From a checkpoint of a small transformer trained on Wikipedia.
Size: 13 layers, width 320, 10 heads of 32, MLP 1280 GELU, vocabulary 31569, 36.3M parameters.
Architecture: RMSNorm before each block, normalized queries and keys.
Each number is 500 + 40 x the weight over its row's rms, rounded and kept within 0 to 999. Layers, rows and columns count from 0. Numbers have three digits each. The size before them is the row's rms in percent of the matrix's.

# layer 8 attention value, 320x320, rms 0.116, rows 75-127, columns 0-79
100:519539560547487442526521406469561567510509453495587451598530473572443512560510503452514469517582481529528458607544527493501477533540508484537452506487478469527558530493458392544509556544581472491453565526520557493505523471540518529557514441
102:469534522518511469466464518471521527455471449486490466475464552533495519562467474521535553571461507478485622508554492548574519524466523433499541469521473466494573500471590518479470478486409462466544548543560518525534467460498490477514528490
109:435525541490495516467569444514452531467481534512549465407487471510539467527497504610483490503403556523525493560565503474459429520469472451499487446498450535540518494428494557474540507504508510537537566501546532528546502498517465485548514495
103:549554517511538508534483481478538519522501505488513529483448438531525496474487506540479479449508454491467546500378534554422473484508472548558535437469542583533507476504498520505440551511405490533502478526505470459582435522495441498514472541
101:511457415552492493486506488549449537542499432484552460404479474540468522511477422480532522494479512542401568538570453490540503489513511491493551514495459416475529492576546396475509510514513459511526528536466523427528469543555538458517525498
100:487450583516452533500535561521569500554488500554466462482489518558533453481494507523426454446465546501561420493476521481519546454528513584453485503467544488422512521479567469490491541486583460449485507491478466488439494570495525515525509568
105:440512492497536464455510559539496520494519456483533499534555445521511476545529504493485495464490543478544462519567465490471479462554480511493530438562513507595491566453492431510541466577516522519450488507515494420486538516478476528447507463
105:458454521379556510527486494411479474449530456515506487471525549511519491460479482525491532539467540541542490509526525447445493449490521574566529510553513455502526567491481512470556532540514499532562546471452429490467516502556429559450428410
097:527547550467513473527506434495468471553502448543454471465512491540431509525529542460490445530511475513475504467465455507481512489539544434531462481526400445462460483499487492546539523438431541544525523404530492511570516527426558441491514495
104:498504555523478493485472478479481494491520506473498485508535439461480490529584493556445478510497522484468498474423540499480474471465537562569515465493505566580513480444530505540451529476542487449469524553534427418470579641495512490500502482
115:510483464440407528534550513496572544497509453532481520528473535476505425423508576459452504583459465534532459459517442472510480477524496536520553472407516566529504405529508574545512535566524539565556516563540472468489522515460551546546507574
106:448523503500560484497533454488384412556498488524492464481556439536493411495493522590510449499526465527499532537489459519451493505511494554557492523607525481556497537481416485543495502524426456442532475479443503454436490482556493498475531448
100:502522523478459473560490489488520471488467449534433474514524506509497499397443509502493502528493516538516574507525482487543502519494494449510521480522532534484526505490515514521524468576473522528466531549559570445482519480423477549535536449
105:529502514546504528563424529581528504516528574585469543483488555481453487439457488554446553465478476442498575572476470501453456488583469490513448434521462475517503524531562507519504477471525480480500442468505473502508470485537524582556525543
106:551508481531498469517530476517492585586563519461486540474491550530455426463512449449511450489521532442531423426475508503459545467533563548494513449567536522495531407513517502532509475546495509515410476524508641477555449495529462547504531472
115:490480478474437479530480500473552486555486500536575484484509487426517549453502553479468517491459472518542488471456530432469485564452481508419496454480428599456509518526523508480540566532569495538531527501454530577499562540447507566516483584
112:446538496502442490428518476458531561548517506487535558573585477495475542515462524481527515563548577473475490465498508392602481510486449534467493521499500475479604441513514481500544484504542535513539554471521529493466503605437472445565500477
101:417489423476536469533518493457570511415449497505551494388467516533529455502526479476559476484507510522554442526563468461529452553478445491524500490487519546485559523505498491548558519561490511561480470529564508414502542480549451518429476459
108:524517529416524512484583584572563495535602497516456439508451513470487499460477483480461430540499460506469506528389448559488545458460442495392519451471455509509454458488456536428523440533426479530522503487478490545520508519560458425503495548
105:524555516591572458499451522531505470475550481536477567513420513491555511497471441481517366446564503531515491550473506501544529524471550549515522528489530499459448552472486526436456471442463555534477443456499578535545523481515529442510515560
099:490498510490554527456461523469555503593521500558501464571485471514515489508494474481485440540505534489507465494461518515519444509481490563473479455459523581465514564476539480482578522478527520486555488522569478446519486525510491488570549487
093:366519498538457507589517457479546538466501496443505510590508471529451458470532461498465474542453526449502506550527508482541461438457558502540610501545482476479503578456536466519452503482416491508538600495513506495473508483466548521514442505
090:482455535450506580527473523509531550501475482444505529460521493434402425479416487506490455427464465477455545486523481505520591525473509524531453530462553469488484485571512538403461496513505444513513492487434443569512491483511468533488484545
099:447465466515555457480518454511442507522517490409469492460497467528525521501510511456468502496565565458454436498581548378455533477534455523511466513506510526423448472460548477523536545449463470512571551471482476500505448467499461483482509599
094:468548549553528534512511485418538470475547493451583505470478532503453464500497574580482525466598558563424464585527561516488521511442454569514489458468494501544547511463573480491533525465452520435508599519497468485466464420415464499557469528
089:604577519504529553491467511546534558516471457490563516550523571469505506556495542501517644485517526544551535519505521519490432483483509450535560488513456467442483529518494534524507491474556536510467543500510456602435481475546462544561507546
092:459476494536523417553559524427471525445512507551428486507477534502525514502451519550499471510491539488476412434505492510494509502465496549446453465455529489496492486478542488488522503505497446497511502494500575463559558458528564450516483489
098:525512500492491539467567501451458518505567513476460539507481555544466501510478487476488552471393440501471473440440419482472507480502486530561498505476493517477506538465502530473561485516493523487463449541506526630482514518583534443568510524
095:493503473493540494498486484523367405509558565457544543454567477517538572501555455512461534515559554528501476530446500526514475491485511531471488606502552528523495504513493490513420484567487486537498455505370578480495464502432513450542517477
097:486413430507438482508521462492546466429523507510488469462451496532477525491496496545590440504445463522547512496538539515509554470508460548466467505585486524461542532442547481540419532498536496491468533519464460552486554489446524524494472519
093:492530487454543509464522497428486509445518459507570486471502531463480411533505591445519521505568578538505518588459486490532513470528440547483477462505517515518528410544514494567489486473474550533393538471548531485539464520398504492482577511
091:460424505488534534562436504450460557497542539473548526534516548534470500442524569570529495522449599526538463529530507510465562523518510507452533469495462493477498482424436510570439517486484465496591470515537523508537522472463510559575427548
098:503527456491476457483549501552512493627492465463536516533540489507431534549421535449483519475491558492451558470427539443563430516535553499474428540367455584488440446526481467482495455467444477509559467452554533476532461568602473447483516522
093:535501540490515525464488522487490494523418492470456539515465550528543486501565477490494491523515493516478480452397553493517578480532541511524472522469520541476450508524440520606505455447510472466465445533499566402527521502528502517488521483
094:410562410496500520475511556510492453521584524447463529477497532570544494449556500550490479474479499478437474542497550546481601513561491488520552520541501527519550537512526493601510480511495462530468489479566471534492586480435517511584512498
092:528506536479431514556409520485453503478512560552492579423543493592550461463529512519504435563506505469513484514543470483458467487425503491526451507531508456506532459442555547517509535492545512516571539425528497487527584506483532492502456500
091:496482527611588455491509487487470466536457486573566542487462552475548516477583447516461481503452512513504493389520499467515503521453437508471452563459559509594512472481492451446526477498476484527558450455483494473487514501446522414480475499
097:540525519484525518522429462493499494563533558490498572433471540447512469466574556517459496511539471476486499469510463508486527556593500551529511397492544500452511479533520532473527493497516448524495501489403494530500481433443490506436511501
090:496491535495505596494553546476471557489521465476472428544619531445475476562479453503507493451543517464544542460465511502561467505504492572498501403524499446459527488487473491508481523499441482520495513466537449550463452475512423542432517535
107:433503466446506475497499469485522528504494571523531499544531435522522487518460503484479496540496488581491551509582506518477499615510519511504542458513546472548502516485545463466528448594521504523505514580460479478488529452449457532473479508
093:531484550473477444506507526479470530576569473465447561572495464424512553494497551459478454501473517461458532493479496517570492516458473539461579543448485511481505467547515548530521499485446517510480509499522520524530532544548531471550476518
090:436552496459491466481514513494485491500483500481492511494448467538485471507472403514493522532414532544419492475441513476491502425567575543470502408457458507491524522504491536478502458478502431475513419465470471524493478546473492542498460427
091:535409517491532455493517511457472518580483524448449553458441490439510530493507575413447503441528545483514482474438578537555513564495412571476434463503518591507461472444492497465521457526497514519506561486591535484485447545532529500525486508
093:575462509544521495557564500440514597473441572572509509510540529512461505442470415471437464491511536516493436469495493550586524586456490479496475543450545534442548507434468484455500500548537560424441511455503451532537526511536506529549449530
095:475500447478540503447453503515456530469498443456587524523528514556523477518566508491487475433522536498506562521492531431541425469533560563519466484497529503514436450484522520513510549496480556487462514474403604473523388497456475555447489487
090:499490452483514442478451524447459448556519423523509467552471554543583498431515522449520494523496476527524416520519440467528527500485538563494520573479529419494485488478526477426525466497515460514488501528497493517525509482480463483541469535
091:489485550499416555488464549440522570489477536542449494480478514573493552499493433443489472502494509531548501613517544454518523577503494504542451474547534511518472594451517476475564518443469514495495526504546440540488512505534464566439500499
094:476527469515481514456470486516412536597474499527513456531515559468512453479526535517544529584465494567459446417436499530451545542511443461438439610488426448502476457490489537447469451497498567440547492439523507494503505587441535488448535467
097:485508437456562478471522538493515504486487514469563462487528509484510406531513518489498548530495519536474494472653523506479495557467435511494504495546488520560543501487474507476477397596533484515508502501409498523558474472492523527451489497
096:442543458492498466505483513515462508484522464503493475546538516486455457544529443460458502507486526560428533538535528455441510509473535533520575506508479496509477410482473432470526528521419499454497512519468480470470477482486448402494488526
091:485461406497534478555515548535440527514443504512545526468538470484485446585463543481520473482494591516555510514517498553533543507547485543538496521416536543484452541475443525483487495506541431546507484477479480496477509448497466473515502499
101:497504576476453500523481573472484466534563514474493510520508519414528502507541513426496458528505527468488482463450403489528564486478514587523455516512470512439517503500546478540481548494476453491529435491520522511508495560488444487503532516
094:541454445560503461503508521474490543518524474504503480525543561444500431441473462433482549537528486496520478559482428485513433479490538521463501453406483501492480481531533457473431507479524533569527472458549482550448538507518489415435538517
# layer 8 attention output (transposed), 320x320, rms 0.0915, rows 75-127, columns 0-79
121:488545533479478464556568480544464565505585517466498461523505513614505550470521434549546499453521475514469558533520501441453451532543500488474498519446464481562559558545541446494555496472510477435520485544527527560571452461577492519539510483
118:533457456424595531450467566479508505459500571534560442475473536515490520458504545568510510494482440513579545486509537520427540488494559424434519514516467443493516498520516503475511465510490455599499561497498505508510494529555606602530492424
136:502487494515526498426509550476531470461533487507552436452511485515512496501448544618528390559484489559587483560530577428501489555441480556494513482551453528567536499448491568504494483503533500580513574459471449548546496522484572491535490498
119:490521517515478526464497499501499544479454470504472506517533451549492524518528488574492437470575430524519494526379463553481498529567534529496490489511507516506585453557529551549422458416466492446530508486510503510476503520476499486443526479
121:446421446526457479462454506496492503514466488463571434476455519530510502473504450494451509475465484530550486499551471493453485469462493546538547552563506478436572457566531512542554517465525489528529489497507509478626493513499566522522487477
121:528434604558439447557407547497550552490515500479499470462484533550470530559530512498499493510511532483494450511508503473537523605493504488553484526492497496499490548450530480527508471488513467397500533638502525446452549521468470515496490554
125:462512486419587499504539501525483523434479497502531447542497485518528496530510462493475520487498504486560506528554470516515521483578419486434472502476492485559498513451599535486547457486503552529512460561517509553509516508541445502426489453
125:479515493462473430568560487542528484445539528525521473512475609511469459537522556488464563540495544516484487469509511484528517527505488469512520459496565543519464482521517464428482549475511481424545532581487470504455501463449496557478449470
118:582554517467487520460548560402528475503558401500540497514508455456430517490489498425463501512465471542497502488422542469491523469451509462527486500441469512499502436511550476493510536518511522487521468423513492512588496513503493509505523500
120:561449494583489583472530434482500522459529568506448473513483490524437557554508510568462537559537505501426498541459555516475466469442562553542508478551469478500541513476511496493472490554481527428489531523517464459537523578483475503533510488
139:537434514569478414475519509532576575465521499474500501520465534498568554495517423453482493472496487441491472548536495451490509546471547511535491521423425551583538456539591530501475482595492513471480500558522496548492507452524500564544509514
128:522471495509520520525565535477494453512495511504500447553528457532502481511506576565491459494508475482467562509470436462500457480471488525544493550572496509472456455565462525427513458508430492429513537477555498489410540543509514522498585438
118:519601514449561474569483483532502531465577496498538442410533519490540545443477436507467522458553477482476549439533525481486504458477500455544461537515485517583479473496512507460480555538505498551528501526552520479525501527471544552468560445
119:468572444453388459565488467579429476542481466542416551521509536499469417447486488568499512495540567543474542506508471486473504535492493534550501406488495567447490533481534519454593420441529505480516508525464547560428529545459562548513515487
126:549508485557479538536511482494492587509486571497535491475494560537512493553533458513479484481444533496498531435467466459461532502507529557470475478557447521467534415571595449504543493508476499566483493468502568447535484523506490432422509475
127:467454477609441482471457559493496529485477503487441533434527455486519457468454582435456571524524534519518461544469509395510519573422490508489520544524403534464578505528542522489531551492586541445509486526476518567461543441452411561550452560
133:527447536465465454475568502483523495609550550472534559563553531485578519406477485463391548516450570436487510456515508447467474409438506501464464471533491515584547445511465489480538516436457536473526482484527492519524468537477490515591472474
118:515526477434533452505483528495515503370458466531564591461432499482541501489560458492449481536553495499553524509567469490551495517504476442456500527468500464521495476434501446554524522483497429577541573476506542463491565554513461471482527501
126:504586472416513544498475599506502491494527473507505518482496459539482445500494507542484411455547406514514510483462534563488518457513475583592470476506520525453466453453529510519417564555472473530471507471498544448468545469530477462458564552
126:504488476590551548449409582485474504374556476557471540517470493498494434497495494519565537507563554468510617490448491467596522550514512531527505520500478484396438462460541455468452466476472484519475545426542527466510501552535490490544547538
114:575516508435515461502523513522461562572597469488476499495566445505515528447462503491521474525550546508491498445550518588507522483502513519518527459508516507422595490455597519479521516483601527501508545521594519487511553538516535448575546503
080:546521491451522545489534471435433489516539470504462545423517525477575548549502479471497483492510461516543508445516500528505499582569487427483395493475482468527493443537488528478553446491589541546569436420492440547503478518409480513567503524
082:535440455453592530473459560464486526489497474503479476540533534592569508516605479517492529545421470537554494481550580496491419506513471461525520491511474539528556586535501497576548469481456503513579512502493508520454502509534521522545503480
084:548538548526472584531505456545526490433521477517535468508510583509440482459526491545502564484470481549463510463449529632391479604486550482551480459498471530543557490509473497479446521514489511506459489519484500498478482495454530539524479442
087:447511435466486521517458534533463547503471500515473529551461488534422497490483486495496500477447462492463491448541459542550531483542493539471499486512521446477402438503490486511475499453509507597454455464517518526540517507590456515438532474
076:444466463497437474489552508466454457451470473504471549476494461483478451440543465475481463461452435467526472483460519509568577550512531505505421513429609522488515495497525543443544479516418510507548449540557507489528525535499465500441554485
080:482537472440513602507501560542521505461510443493509533610419464478472548506456520469406512524513487536512534581466525473513492457571466497509591516489453488509479482558424504550480571534463515517493502521489434499461441538490482532459557521
085:569497491501542444524533552548523474557473471562505525554548496512463473509453469475499492550531542535454474499567519497545446507452488519448554458493477495544513523509481484514513485547514447477549502435509457396512551441504492491450542441
079:473511515488438495559501496525612539523464463532502435597418495468496463517498536494494581467427496456522547484624461424494491507542464494507455415525491563482429474525482496538508495511483469487477507458589512481511535483500485506477492511
082:509471487565487399471544491461490531561561530505579564616635457457446517496503466454445487504498468457525497500469400511477453522423519469508545489506519533545509436515433530526527502479485519476510474514452462490514467504535550510502461462
078:531495500590443498480451483561567516523485559462495483502531464515542475499461370469421479471488451486496490476530496527473467509515457561550523585532488488459493563454460527439421485452531541440519423524451481533504556461465501474480463544
086:522510531460469499483531483560465476525507522521510520564480483548551527572495456463562543425515402534474503534541541462510450473523483451454448548465496507544432502521558446511644481526525502487425518614485491500488461501489501450486551459
082:509511501507533503532464595483513518430477493465538456517483525474500514462563465592496506511474460478562518549538484517436511488505472550533551459520504436460550515490493525477487542533459435548556496550454503513444580501537506512485520430
075:486484471538473463518471470439483482573555487539513420509448437486577493520458472538547468517522475479487539550554434518467466452500444546523451432521479472491468420514504533457535505514466508487474503491543490497477544526526468498497457560
076:540487606576445487506508504448513424505453456545467498530553473471520493548498468480526508572542551473459585518485433511517420507509523499502428477484445454491496425520499551418448495495493518573441502509479514498462436450464475488494481495
082:452394456540526495415552475554539513500503448509461469523478491488455499522518498538502539509475507515488456520489438493513510486525478482491496512468494532523502526571461422477470519505448485458480412546484515526469545483531462480485552476
078:475602407403439565547495499507549553509462510470515472493470512544498497544494486483477542521535486479474481522517525508481436557509472569561524509499448467466484578538501555528449444547462526505491490569491495503507524456510475496494533530
075:438547484502493517484549571498568528425493441485460483504508499486569583520463406483542549484448577475502543540551496461576504521379540470464494496477426522529541542547477503505453487527509505489535504451488589499547516579544526472516495402
080:503524513482528502482571451488538455485446510497518528503416500500462479474462544541560407519520500552441537534526506452479533487493503513495527520489538507469506537495452507493572557442527496573470491493428526440552487488501518468538474432
082:508564442581438597533538464520483483501560503517453513454448596483504498439530530548513460443502499481493439471553514554462510473481498488439477467465455521479477490478458534540440488456438546512498477392528522506474461535509537493455588535
074:531492496445502507541566579553493459492446587543500512406544532529508565500513480462534540556567456553530437533512485535509500484517534537513480527534460546458460503447528487512492530512528490488514491508498498453445487482465471550444504454
080:561507441487493539511445469480496498520517505478487511503538512502488519536515557479558511503555480440507529497432441470554478538445496513569563472512486518524421554489492468391432456549456560537539533495526503435397486485530480472524498508
081:470545519502540528510466484507499534429502564574532486603498522573422528559484442519571484544461522495506530507472514495469542491509513514469534511489475456510481521497497488524470488508458515515486440524541493471499472473457453532410519477
087:473521482408491511493554525512489480541534457462530442480478485485537504558548581528523491534490464501482537534554488469465491470483475480487598446449435520507503539546533504537549508482490452586509487463525513504453489472437493478523511428
076:557519428555441501506495532506575465448545513501453557493480594473505477512526462498541592553531472440476407494514466550476553511461430470502504554442530531477570490494513469456526453517565526525512424506585513546485521473511562436512504606
081:500534531482472493510533574562497566460384563536484536451452479462501528554494523520479522546525549508513550531483486508449504466433506463484502443467443531488550448499492547506464498527470531473600537507478488487522517534558411516436541534
083:519546419500560446547573517552497452533505458484469485523511489434494540525482545475441480541530434546484419500453471490550526503508535505437530542579531500511460428518499462553358502513521448502546515456468519513550456536434584478517520536
082:514535505436526516533496505495533452445502565446509442528477417531536531527445417510450523416535483436588523528512539506546469483513475534474541417535484527451509520577517488507520481526478492507547537582462521501379462451528564511507525500
085:492504551538492551462466439530487444479480465480460512480518527495505518469518473503528470522556511493495525504344525567488489521433558506477530529424545485530426494507500560565496505421491532446411522460443541462466479499468459480562466536
084:544478500540510525506516452526544463478470546457517433500508523523615484427487486508463533487534460496497544478470508496480438543552422438412478501435470461498427511482567537522496495491521537554493519505506473566455489457488512601563544486
095:516444508433480575516524535476529487522517521486471481554485525576461507444500446500520489540434494506474504543563536497438483468442610506544520468480456492519515464553571490523551471495438455527571429515538474499506474523512529489544498472
087:470511430570512458541538463535541552449437447515559446429446474506525549455521457533519499544527506579534554514525498460504507508526496476518498556520460506516537465518473540451512522526460507461491584493480528474557443470501567486447512442
077:451496537483498550498496493497447496507431515454545495460479454517466581515526530610483498516492570460463494519506523464450488494455474562461452456561509524528484538483481492494509513451510476454477492514515462485500508544479515597547482544
# layer 8 attention query, 320x320, rms 0.104, rows 96-129, columns 0-79
194:538511602481493511465481448525483554561531554512483605551542502490445552470493525511541473569517520510498517449448523502433571424494563539489435514494525495469497441429494470499499566470522533532512552448504509476591448496497497471460517495
173:523486439553496537513553595462546453407475483461476478430479564552519470526471504486451530513510459446557493543577491525505485531456475505457506485430510451569401489528524466476556455523549446518547515509513498521479547501512522541520478508
118:512450523456486526509479436576514476508448518502524504523489444430410556491466491560477545569494459516509507497565514455567486494546501451498455525498500526574520471480530491452530562504491525468464567486490501487449488508497506515566472462
105:480507482454460439511494450478502458526503433469401538504581486424535503511565474484479485473459510490478559483493442499449508461531459420455544478536474474537512442514378514515526540449498438534489497523459529433527499484512510494505505530
121:406483458532527444471474521604486505443536472506573520455500424419499479477538437497523452457464529568443499510513520519529506423574436447540524521566507440542656515485496490462459489484498533484513454508500455517508485585490472500481561539
117:466483470459497523487497596442477549479514522574528492463553567535469553496490589483453426526501499443470508478551499492485454456448458444516505384571547518475532533505525494469506454508422487565506522496466514478505518502591533512460536534
134:475467429543540517519578554489565479444507486494528460426474564606570479482422496402475482551458518537520496567496486476518431565462480461480564517558477509549415515527536491471517503504509499469531455477547450580501540481447494476495456520
101:516492571500436493498502481580539496487502506555507540429483474525505530479527443537459533522468447585469483462494505473528502536565469512491500422507426525509486453547504557457508535506487458446497578483504512514422542485442473549597455439
100:470413538476461466534491482500424439472459439552507457459486457536535525446515421522473555510456458589505527462539483481563476494564503524500549487531473552477484487465521537544445616526469494463521517516514517508467504497514520469527555485
088:476487534468469505516487482539430524454621439516416494525541502464505544528594498499513521493491516459493535417447534511488513464477543527472399508474495464526543539508472517490441434517582506517483511517481565475451433417465419485532570499
157:478526562462490484512473401555478559610507482520513576551544468449488501460533491496531503562500522502435477481450474506439499458466538549535493535483513559448589480485483510529439579448507534490492529484470480452543504473497490485483527516
090:440516446518499480504493498515413488520536428539427490495541489470491432505511537527504502465463468435515526467467486579507470548452482510444454465400470521538532460477529485491501487458525504545513467463446516471513454490407514483481580533
105:541456408533495485525491486498481471549496491528423511428533506498545439498510390517463567545548506498485466535463458529504509445470487538503506483561490552498407500463543498527509499510490489500513551476483561500462571513384503454572506470
094:489500526482413517485523556502594448566547520558496555445491460504591470438486508534562475466490479571454521467499490503467518554570458537502424479465540495505496509543466428480503496495487544456489523471601491482448460442497467490513483459
092:495535525434485517544494513427528510505489458537540479633441535472523550493517516475541488479487517476473530461454540482509541520495455522488503521440514466510511513549463457553478480434500523394536525535552458475464504465542505554467527512
097:383539433481524505499523492465516510483462471531493503534568493479483467510487530483486442478513491519464542466550494480454445550577525531490528479498505465534505477584483519465504446464471531503498457473493398453508397549536512525518552487
098:415510417470521580525580488445523475558420506563494560518491562537512479537465536497414411452489484433492478597534473504460440528558448540486541529496513500482456527542446508480476490450471519562558469479570430481578432510514442443506494479
102:498495498576507449472575435513501505496470528521456595485546526516497506492475450442464490572533401469516459491482425524510525494446505548490524496496517463525459514496475520472524518447515505458511560487395483533518574533430627471509472508
106:478504470469504549440439540465455461509526529493491488493453543467501532434534509514483468461533457437467576469506482487536552493431427523483475480495476475508450538496435461560544501486432521521472534487491536516484468504532558516490505491
096:538529524466487531513507573512585464507531528491525503539492501521527510474508512492487473567504411460491479511558453551490495489556522564456481494417497503490451511529463466506544520453440500542449476464521513432478473451560576423514484484
118:478492446464495529519571542430539499442535499452485479457518528497576493524547522503521531530511508446544472502552475485501467464469499513513484489453502532525483492496516463450486479501511440546528452487539429503465503465540450498474561504
097:561482435451493466564479536511607521547487549441573450526467445514461573530588554515517528517510484501545503566474535490492481429532484567540510486543496480515614498555439514474517462583465508494485534557547437488533464461525457565530448464
114:515583455517475495510548524551562485419480528506524511478537503583531510469396490460495501536477534479529466401423572543546521518436480432443493454540502485537489404545538427443553456474528480502503526472516533537554487474457494524560521501
099:518610508502527450527511506476469485505551465511437524537559501498531472468469430456496498510529483397489422511458403478521527465452470522474521557561459472449499536607504489465515496473586533492427468559429575517506535484499490465481500619
105:499532514512530544450557402489616523551473536531451528491543484521506513505468507460522464549422545524480480553493508540479495516564467551429526424471516538488498500477561447491508524530506526520474517430492476470486440421477477506492484447
106:501453478473485485561516560432561485491457502515510399554453457535537452481513451519502526477541528434463486493492515438500504459567529547496526470546486403522512543465518496520439544526488572528519485463469482453472476479571548518502496482
100:435544461473472475540516486539520498505464481444520556539569497563496503537465534464542569542471585512505520488554514545520526457563536439501517483458512575462519463423513526521482525470516514472472490482525472511566459488553469434524530413
110:423545495458503500551523538476531474436585554506471513522493519527556521493448445473510554482531525433526446430521448560529584439428490496467518503493504446508497473504484486464481473495487477494397518457477520451465467427511502542436528555
096:485499527538472554459553442525516490412506437491519531485536571512503537441519520477462487534533492526552482500560523510542465549447503505468500528508554525529502454489503531523506476432473403497452505501525537520556510500529526492544473525
103:466511431457464491539473543486474514482508473504503471428522458497508476497501478509538494549533483431548489518485503560537486435474542516459482498505435524513444491570524477547472465501407472542454484490534542486574448497519497478430621464
111:490500540456510535425561465467520498509499520507511500447512517486540450472517517569489516480606507499549461517521495487521515549471486560451549510513539414480535472500461519502472544481475449475451527467494506471529509491436506518460495508
180:541522615459483551473442447524476526582520524505487543533583454446466524441477533487524480531536498515461553467445523495436530470498557542485477496532487518453557507475500483516496566509496563508487500468500545473579456512500500480461476481
092:459514477545472453562501474487540494516501435573494506537513428524470500453485490517495427542609597500474527551447495563540510532541543498485545481448499474460486533504509487501523518448521528492480540416440536450489511527565542468476498498
087:508583467448554477510518475524520473497449549519515502478475513517545540462530550467521473556525534496501500501512536518456508493424543519479528603529508502532529402468463464475470499537428520472506546543465474526518500508526493416480552451
# layer 8 attention key, 320x320, rms 0.104, rows 96-128, columns 0-79
115:459538564524452543476534594483492412377482378540478513488446541470463468525525546563515514489468449529505473457448518510487531450521464450439545541450535457505539444491476463452469506498538474486455550476415506442546528521531589456521512525
118:544510519421491480500481451471521599586615576487503445472551529565582545492521438515440517567524505442477521484579517562471522537492511492430471503554481499566541551433530530532532450504466540477524447590475473465553514406500469473481490473
109:524526614491480493462462493441481556460486471483496501510527449535508433458394498489535531485569509509527474498466468588565516452580535538516592517476498586491515495453491541540554472464536521515536478502480425563471565442534512530508538518
119:512550460443489450473570438511569519569490537470598507469491525471493505505463503473435498518493496468477506472423514517490493477458543555534473484505533475466409516526485495515480565522506459487508470473568519503511512496460474444451425534
114:437447463559503561510536530482488465426478481496447534443466494475528534554539540475497572525447500445483439478473475420441488596479584536466471498445497501478512473486547499465521447565492526456481480531525418468500466465510441460493500499
131:493455509580520517482443560508512501451441551460461532507450475488465503497510496474507509448544472529530474571529477467509468566524512459515503509452467497458536472446468532598462487568565473517417521518479449570484509560538493589488516512
130:486471496540477510561528476499469520454506523551519432570510540461543499472491519472517486501533461495549528430416524503470544480481498463437454488528536526522484525463518525459550490507426479513572573510488438458464514434538509504454494483
105:514502492498473441446535511441548488520428447426452536533542484536476587500496489601532483434559525491464445529542463536462527453477512471506514526507552444475490455517532554453496511501556497463547514483561437585490505517461520534505453539
105:520466534476493498488491459504587550515488494472511587488505480549561527441495428578518504520510490529487500513526522614504495547409563453476484510488536490514475505467490540457452512464510584522493455521443475563473481509573512458458500506
113:532534503510577502549503426514509492428506535446509471511532476451533530501486561461477519455505447457497523474529506490530530493521481454506459550561498527549484460485530508525491485534521501510572502498455519482509497526454517470526554524
108:539463439479460494513570488523452461554544486471536544533459528487541486501543505472524530535418611488462427501477507439510473476490520542482489497575477555562509444555514505435505529469473517464524495484525574487511504396498471433508536514
098:494542547503541464572458498529485516460472458447476425532517490434458481484535488425489476491488427497523585440507512494514592560515484460518480502486457470532551518521528542518450477554517522584547443553439529477542476566479559535460511540
100:499521536517548478455472512497509486514580473489478480517487567432482541390529529523493431478524531555502538539557535455452528449500475489533535550534509462556461486568528488540513510505469496494447505508503536481486474519450527557470527530
117:524444536442462495437526518414523547574495544514545476491543440514488554503497517550494560439535501544481545479592462542496432516458488487471499521505475460557413528526473500481553549585489505546480454531538534520470520511461440495481426455
104:485467458494437475442515496498453529535450518513526453534485531472529564563465527499539551560513445471466517532537477563501468510453564502540552511485515507485507530485467437410494552548503556475522455517563469541439544483475440519556458478
097:456514476496569464501512556547395558488437509447465508488424488514508510503452497518598530468531477532518395507530536498493512514522440564490554491479409504478495436532541535482531548557543538430491591510460487548520507485549467532491523535
109:485465477465459562507491551487471541474520495457424476498481502511501478470540509454510529480462474506507495436455512502501579474557461491480520452553512587461482548395574542433543503545479509458509494494472515531524526487559506461436457489
105:464506501489525500457471525433461495539508492563447524478556522605477500473549450483452527526457538531476477535556486481471520513550419554463550531575445465532520475567523591513473441481526574509466532521471479524465407513518558471440516439
104:445565512448489542539477555439490497529482544421495518524540527511454539507495545530493416476489489522523495555455523540465511453472561507523451486591504559550489490584465506561520563483529467437488499511541575465459490558500501461495434428
097:575462465443526473456531514505538490516509499539473511485489520524546471476528473476499559520503522502511444459505480494496468504472519553438510503418483516489478475538493505453552521492549568439492485494509530512497537499522472478467480484
096:469516454483513554493540489489572375435520483515511529541480506417483429569510488517467539450514560501499547464508530493434486490482524414511541490506548487521453512477515456502437439475452438553419534490495528466511456628525599495477512578
096:471433506506499405499541528514464477498504482570417463456499492511521499630520491494503478474474412456539530511575503490460534504563481528497469413541488480496518579505536463515629389494539545537508529501489454553471550462455458491504515454
101:506517542510540551444438460556451515447502473452548510441525510514570528493502482498507546541495541492479448405472552449468530521454521583476494485493460437497557494482411523526471430466495551495509520482499499533542471516559552500448559481
099:513482463557496461528544552479546528502541470482483457550487522444431451432500436457472507446473522500490447507484531534508485518488455417487532540443540442509500448511557463510502568558422503483429426503609544425484512484444473482547424473
104:466549467504407475436539510538560518498475475521557451470468463515465485484535449512521507516462495518536594531532445473494550506472420454455540506556491506505530563447505506525472510490511476467474538451463487563448440558542591516471549519
109:454386478481547505453529551448529468504509495519487564475518444538504455519494464492470586478541533547569528482575507526525411500619388457529538486544477526504483526528467416558536481495470535542459506515510486542477538475497466468514446472
107:492516482514480510457452511504522524487581575436457510518548557499496563500475461468569534501504532525539561500521450429520540521489523481457511505558542481416526520434481569445526464497436528435507545461509413568590474558531491540466471483
101:425493412508550439448471497489519423521562508496458507470585453487482503532502472488443507452532510512540536495533552511573441484520470536511585507515596473489370554481538469571460473422454468526478493506517486502499498592519540477478530499
114:494536490462452574572581453510470456511494561467506503510510549520515583514468416437533533460461523495460475494454464508522519516461579472511470554434549521558539512528476528499436478437431478518441478509544542450526457599567551435546579429
096:495521488452553514530500486494520474404464520503493421505511509489481422442500515547456503473468451507477495550512469524504528480429521502552526461474494412449393521500489446541517481516428507576451468510456517526496545541546532445471515511
117:454495474470513541523573493430407458544451582492515489427514463558559533525466560436465510546475560557469563464493432502546521526543524503486530600500500509483463457517481517554530486443475461582511494525440499452495501501492493431542532513
098:583471478521449560480549561485444530528472544462430585518467498563467536432480548529538501502536472497525520481479469555526472404430522450529475526512486488506498488497494532531470508502520453549487497533497487476505518511524449473493486496
088:565524493506453498558508600612419564479467483512518522478490467491476492508512531488555479484450506528543478527483521509534470507443542532481464544401522429540468419453539472507526504564419429503485501529517520515470501467490447527540564485